Each number is 128 + 24 x the weight over its row's rms, rounded and kept within 0 to 255. Layers, rows and columns count from 0. Numbers have three digits each. The size before them is the row's rms in percent of the matrix's.

# layer 5 attention key, 320x320, rms 0.076, rows 35-115, columns 240-319
097:120089124158145105090085133141122110114115149134132160080118149124094141125111111103126142150120156128132174075152079135062156104142127159119136170126139119194119121138201106155112104138142140117139137088097124085137130123103130169139119115
096:155130076137115130141093134098092133111124102137103110056111160121167111176166118136132097168152144114172132105165136137174148108143156163128139133166123135102122138132067106120092144125117109131109153126133058174089131120163137071142102133
097:153156112121097095196110089130106142146117136112120132130132070162138160046087119118134087134094099115140170147136132086140129137133108141140103142103109136105141080107115140129104098124154128134083126067158147148148093085124082109084092114
109:128145141119115088133140097132119082127150109118119107138143137127159138143120158166115118144152131144143153132183110079141169146173124095128118122120082122104148144104146106138137135154145124159125111063147104107165089093148081159166128145
103:161114117144127120144106126093073115122151141173106144121128094136116090105086110160144168118106151115138125126136155109161138094156137056168084141131155115119115152113075103102161112164091093148139137127103093170133193100146112122132114116
104:132132078114114089115162136145099143169117078159109125161057110153111120114105097117157144146143160147139125140127130096143124148139144154134124119146149121110143174150087106158137138111146126139176145152092128132136175110155125136117115151
103:103142132115113150120142143137117126111140119144120097157085104139153126098108163090141074168168105107188156128126120152134145151127126098138170151077127139151175138143155113116104064119109101149194102116106066107127119127093121101180119098
103:102158105097121162121134124150124105159168162139097101100113126139135132120132131145130090132139134096099157139101132112139128180084138103117128133106135161119093119129114112135132112140145125146171146084140144130150090140173123122121077119
108:120091139166184109145111082102111172123111100108127104159117128107139129140116130100143101134094152081116142128133129108132149137113146153139132153126146134146110146092130149158116103143138138107115114071143160153112101109113086105087112134
099:126146153134167096093167131106112102144101128101132161114114103163123140115138165078149093112160093124147144129131126120167092101173135138146147124144153097140146125150148141108085149122138117106143111126149120121104086166120111150077141162
102:138144111125147161130098151126158112130142145165130165147145182105131144136127138142139169131115109160072154137170122138161080053141109090139117091133155133141117086156116106153135129112124096112197179079146110187175156107192127148109087105
099:118136135088131120102162087134122104082138099103142150112143122120148145119112093127137129151096094175122136126116150141077124148098159153131149138162151114121121147167105174157146129151154151135071130090158124111122120124093104124102151133
111:100087126112120150154105119132136125114103154129113124144109121116113124142142104145097109146080155100113113128111161158132101086140155138141095086132123109139118101153133106102134113135133171132124161108098122119140104167128147162151080158
112:124107129174125120133065083162109154081107137117118145118106153139152140112128162118148101150149135142151134164134148137136094106136171134156137161129189147106084152150128087138127117150122087125099093114172149051071118149105143118113129123
104:165102143121136172138161150150113163118147158122123141143108119127141111113140084115089126157110097095112169121138149150110128150105135115183097134092155117159103117105136122124087129129097143119122119134130168108147107110108121140109136120
106:102158132148157149145153084118133129129153150120119116153117094100099171174133138126158146172129162131132161131129149106160150108124156113115101132158107154116137142092152133116137126143127126131128179184133086119116118076112124143069119112
099:086129145061135160149128155143146138171129132089137141141090172123173106152093126152165146130145118147172141088144091151146090090130124089147075159104125165132162188117161132108129141127123157107146099126097122127142171182152139123070155119
100:150112146120140158164184175141132121154124083092136085122095123123138141130128157126089126143136120156154090128095114157110159146096127139077135129104112127149094146100165105128100172122109128177140146136124130134112092104151111104145160149
108:138161162112097136134120147107157123121177191123116129136120155110150145172111119148123099079149137126151125130140138115110116121106139142129062147148094115095148121140126136153151148088136108104128143125142100128152124132125119120079142147
101:132114118125141155118131141144088130117158115104122112157108093121144139133075137125072141133107121125098120158095111127119124136103178113125134084090102125135162117115118125117100121164118149082105123112125113201128173139113134128110125144
104:135117093194108121136128134105138086120114130105104114131118148077120109094138118168139113145088133121087180116154121138139148112132133123111159101102131133114145149149127114103151161166118099114125175147108158160111106078126171148121150143
100:105119142119165107102109115116127106114109137092114143147117121147145141147120158090089158173140113128169109104103108084120141155106099169145154143120126126100120149159132104107117066161109127115161125136134104129123128148109101064132133106
104:130119127172134153108153118117120155142106124129112097116107142094120155150144098173111154119132117138085094104065156109157114140138155134106103129086133129135164141129130136124144109131111167202109112106140120164116137144152148124133122103
104:091133162121120075119112130122118090155139087143156130076132091159154093145106111150142148148084122133133148125165095109128141102135138098106125134143137135146140148148128101116059114105161162121132150111125139119140115152056122130144103149
103:108114125098094137131128121130154113140108105148145070154136094131127156169127174106127174121152180089127134111182208140163099173150143135102140115131092131144161079159125138106150132112121130125121128182119094195107154151137132120163159133
100:170075077137194136146175130131106132157084075123119155108141152129134158132124130144141139128109111120114141131090131145126129141104141100142119102125156121110133157124115137150154118092097111131103138126150098097165144129120134208099084184
103:157183128138135090151122087092133111093161168166116092132114135132124145126092101131138148135137131113085086122175108091165118076174152132156098120083142142155106098123113122155131124083108111081157124131110158167096142134115105120147129095
103:129130139169152142107144162151114162073119097110151135178135125114106104067101080125121140164158099092108116145100119151161117063119138136117115146115124150140147171108136102129182118153085145114147127120142077164115088155104094121117170138
099:087116117137113138134104109131130133135045106141142159187149096104110166136121118132121152121105156110126131154139104156088117104119149122126157174112134173119073146122114101123112112100171147089128153134105085154144112138138092146122158108
100:149117118165097123129103138087133159095115167128144079133149126105157113098142104156086122159137103132111131108135169185167181152147147127128109090129089115121104100127107095199102144139085109134136130151136153129072120115154128135146079161
091:158155155116107109154122122112162100156104065126130099134153175140110124129112150105099129151078116137096134149137129155108182139129127144141132144089094123114117131145134134143118137106152112103116116134139140115147134127158092080147109117
101:118138156098146135146099116121072121093099156138090104135133131131118155129124113121121098137122200102152154179171128160122140112093166108117130140141205144082078115119121102099110127100151102120060166138181152122209135129104108121133110119
097:106104126114125114108131115135132112098126139175123099086144088185139172114140125108118085119148164124130129125164117128062149177130157160118110139114146114145160132125153133151113081151148162142107098153135095161184138109104124123134110092
099:133156102122147147080100123133120119137123123154165106134113141138169147144154117158127160151179126083159159166180108109152075136151098112139127135134123104118164122147148123137072137108160090083102131163153131143155149117095134139110145160
098:096129152135160160132175144129147101069155171093122128108150102149145155140123161108119136165131078140147141099124095149140119113111129120167111162100121078092121150126087119134116103137136140126093149152125088124154108127155112101102165126
097:133116121155172143127149094151172123134120128156137110149163126143171097152144132108146130135094148130121109150126162147133102103101131071147140133081181103091147136146136103090132148155136141118161107128119110163160142125082122148167156148
096:128099075157130147088154174121133132096184149124111088093172161131103125112130120088141113119147135116145122148180117113146134099115125133136161115120090110128148053134128097107121132071092123089103148151130130106149087132118130106129151119
099:122114175140142100101137126140094143104137095138136093123103102112134107129133111086161119124107160163132112135139128127083088143132127154114119069152109169091093146157128129157159142128104106129078106098141143120127102128106109146138140135
098:122110086096113153142154101160100108138126167099104135156105178123119087114132131100144118120166146131136134104134149148124123102136163155140146103082121130142123161078125095111115113123135086186100132125131161093100150123131121111104138145
092:072133140118132144129181137128117087119144156087136125155105113116112132188099097098095110100133146129141116129089131115109158135151121159123123172132115173105157149147149114114118173121158115191153129152134135147046147129142089163144129095
097:118140145128151130107140126111105098097149116104113132117154134110157172157122155116119104104179118098110138077073127149104128135094110146121091145142087162129154141177162166176098114113125121124136148186122126112103152164138128151166100164
098:113116154143131140172136134089108121143139116124158133178090163146097120124107159093175164118100132118160117112178137137143159161120157151147128117067102132176123134080116133122154150115112108120136033164100078106144157147129142134117114092
097:172125138133127125158133150105070149132115125102139125087117142120139142124159139128154135102097163129133105148169146171134131119145113148149085150124120136157143112081117141103084113147139144156120132123125117166136085153153079070120153098
094:104106119155151143153162086116103115111127091097147125155122107118154156125146109100141075166129130147151148075091110141101139100110136150134132177135125157128131165122099141129106102099095098149180132113124116123127146115139144100129123158
092:102158130104152115135139148136124161093121156121148115146123137131077086066158135119110143123186129116142122099138137143119114175107139119130124128132140129122133121154130099104155113145121147118158162150161140141113067134162135108105102118
096:152145140153126117148142136120090136139125088176136147148134112126086132121097121101123119072131146114113113153130148105100100117162131123138122124119114156175133146119096118086175112141111105125089110125159116152135080155137131153111076165
105:143116116107138106114135132183116144102140093115144121107070124114169110165137153173096134187105106129127124109134155140136100153119163113099115159155127157107101105142121088124119138132160152148133156135101159128178137180105187128164159164
092:142119117144115079121098088123110113136138131140127117118099150125124124091148103163124144102149139119132079081093140093106138156107157150102114170124188140132130165111133117169130123121111135091108146110140154149126134100122110131163093138
095:148120129134151106112136093108108141155159152090137125166140106128118106156087086130161133117147145137162166162104154108150101152137144153099127148094086166177102128146122099134123128134111131091112144158140163111063082158166121173147113129
096:107101170129172123159115147143123150121135160118156121106124135163129149116144145102093099147116152113158143144146128123123101127147162152134134141130127155092134125161134153143143178040124132167103172140113118143145136107178084128102148151
102:101198136124102134097155101168091168097143112144135102171115133150121122103142160106152127150157165135151119113124129108127108138140138124141134118110151175147133119121153098146134143095103101150127119116159113104134117136101159158119130130
093:121139185144102130131094094163147163134155154141113079097139134145131191143122119127155098144118138147133073110147160132118142155131132140091099099152131176162093113155150071117124114115131084150114152136105173109108140142170103131102142124
097:124076146123139135118141160149118096104124131110168113105109101111126112101154095144114160141111114162152112111123121106167098094193117093167172107186092117076129160134129174167135164148141132121101122150128167116136139193122111140074078157
104:131103132133137108129190128113099192159131148049145130128099153089096118161172099182107096098120110140070109127121085111096137124118120056114157154132171136124098113158165123134133137139108152110128129113130099151143176127147189151106142099
097:170127105138101150116108117157152159112165169103113116121148111095122124152128116156096110151109142102070160168152136150135117117113151124143147121109186165148120153080119108148144118111122133130122122115128134126126129090096145136119110136
102:103137107173143184148139082130092087092136122146140126147172123140111141108147131137151154137138144121128144118140134158143100152132111086106105163113129127165100132145169102116112131102176115155161102096122127089121114100112091154157138126
102:170093133157114126139140130157133151115143146167176144129149158121136145098087153102117128118157155158122115128160113119164118063121105094066169135108113131127126134097135126121133116139117122067153099147102129119144143129077165120159103115
099:085123134137126115144101109111157139138122121139122109097110112117156158129161155128187098120123084157138114137069154160125164103115116096129131174123146152173095147093148152100111110119123133139090132095119134122129107141105123140098181150
100:122087133079159076141105137139122134120110144143101132090156124101093109123140137125118160119144081138145112139129089106156154123170106115109110142121196083131101104120114146149149093102158114174132123111122114104139130089114150143144103102
093:155141110162120150109110137157116137134125157128103117092102129100117142099113117114142154110076146126076102131129121147105144109114086089144107109143131085137148142104146142148094127080124157112111146134143136159157124125117147127084124124
098:123102114082115070122095178123103133143123146138131156100108152129124138113131128129117132071119116070090117133116109105119141149141149116154147116144140110153090135137103107132162112136177142087166158124107137126136109141122148120176128124
099:132115098087125113094103183147122101108124099112132107087141154146123119110088164134169091111104112139161131120100182156124131103122117159141154132123088125136115124184130144099146112122137143122123172145161147122141120141036106162142097147
101:121137087212133153128120157136118169102137120130102165127151131136104128122139144149105106093074119110141149117117105134093129102127177108102128100107076104046145115100160103121158151139107126190149144169111150135154126139156143115121113119
096:179172087109130124151103107129121147062137148112188162113149114102144100162083125138111114154080109142147108135118152148119157081124132100105126135115086109132143124131145098085124159085132154148114124121138138142128140138143158141161114126
097:159110129134158136120111105083095085127161119141115128149145144128124087088126165095112120165123138148145109119134155072148114113127122126146144139124144182154144148102135177117116103153089139174133126148132133114109153119165135113126118089
098:127119180107103122145122142120146123114122125135141141121126144152113130104166152147163105158142131156116111120108097119129100145148159110134118118129149126126075122134136147118112158159128100133133160121103117135109158100097130156110172138
102:108107123166142114124131136102114132136115123123132131169134110174103150155105107103120128149140106134078105130129139124121109132101113150132113172114122140138103115113138094135152102120133163154116132118129114101160115138084132142106139120
095:120134168129110161139110097147100173150134125148168110132125126149160173130167137115171146144153090130192101054145104104132126176117140143137122145140092150116145125130112131105146170136124135125105100169145144150105173125117152153125102141
095:101107140137174148093168127139170123145098101136125108121132180118116101126162134142121070148127124151139124110120095112177108161075115103085131139139149110147137082124146090100124139113109090107162144171134155132170157202122127156152139118
098:137119136106120167130097106105135060130137128134124117153129115134118103155154123150108143163122122135113141073142139194101140084073080126081124123126162152156121108116147110102142126140101157134082178128100094138110083110139175143103118107
099:128143157140100129128162137091114164134140127110109175119134108161132149102127101142120120131157108182113097107122140121134160090102239137147130111118127185125145153147122112180117147094124149062126150154117109151099151155111123109144090165
093:106166077083100139150130113163159142144068190093089144121145126106103179078134124134145102173103126143094144137139152108140116134118145158105119101165170105137141093133114147127148151163162138173120155159169126117142119099126114134156117087
099:095119165115128144113072086108132168161121157176107129157118147098091122136126131088116183168159116150147140146159153081144130126144113141174110096141100147141135122116097077123115135107114103132153120156128117172115087133143131172121097139
096:144107168102118122127114141151136130120104122160144165083129126166173126078096162083162139113114138123121154089170117134133106128161173147117138138141135152093094122127144120109138120103118114103158153147139130139125130140114115140101098126
095:133138130111121120107112145094148137102186117119134115143107150186153122203108129175142118159122183163132141112142098143117145075111112130108074142093134106118096105135158119124144156115114173125113098075099130113090108137132133150091174141
101:147154130114176112112106158161105144082136156156134153155090130165169130143136121127151137157095107152185133166134106159106155117105136108079125137108137113172106145138117095106160134192111098123120125137139108143095148146116094161116146145
100:085094099125141129142132099138123130072125175147168116142126115108149094165144136117118163126117120114156084105134147161163144121115092144163148131117146132126112161130064098111130148146120125064155173119079150171102130093108115083137114111
097:158156130107112105124150106133131070136131110154123106145143086127086110096150077124098165156127145155116139115135101118157165151089158076121109158122139117140160090143156111151098146142148117116119144105110113143129149120124162134116123168
098:097130154138131121151109136121109109131136165127151125147147115114138092115128102147133131110127105168081115115100142139104144155123136116139149096126142119112151180127117131113084138103099122138154088116117128156135166097111123108093100111
100:125128151185102160126097116128143089112117182103112112082145140144134103112115132139111140117094124154120134111095118083116141118147136150149074121104159120146127110108156145135139122095136112093124144108146107116132095135105142156097117129
100:126123070126142109137118118135114148130088175153179124168133121119083101089114137064129189052079140125193158136144088166116111127116144094148151100114102110116162156101109163099110090139175147139140099110147126112111137154114138081128141126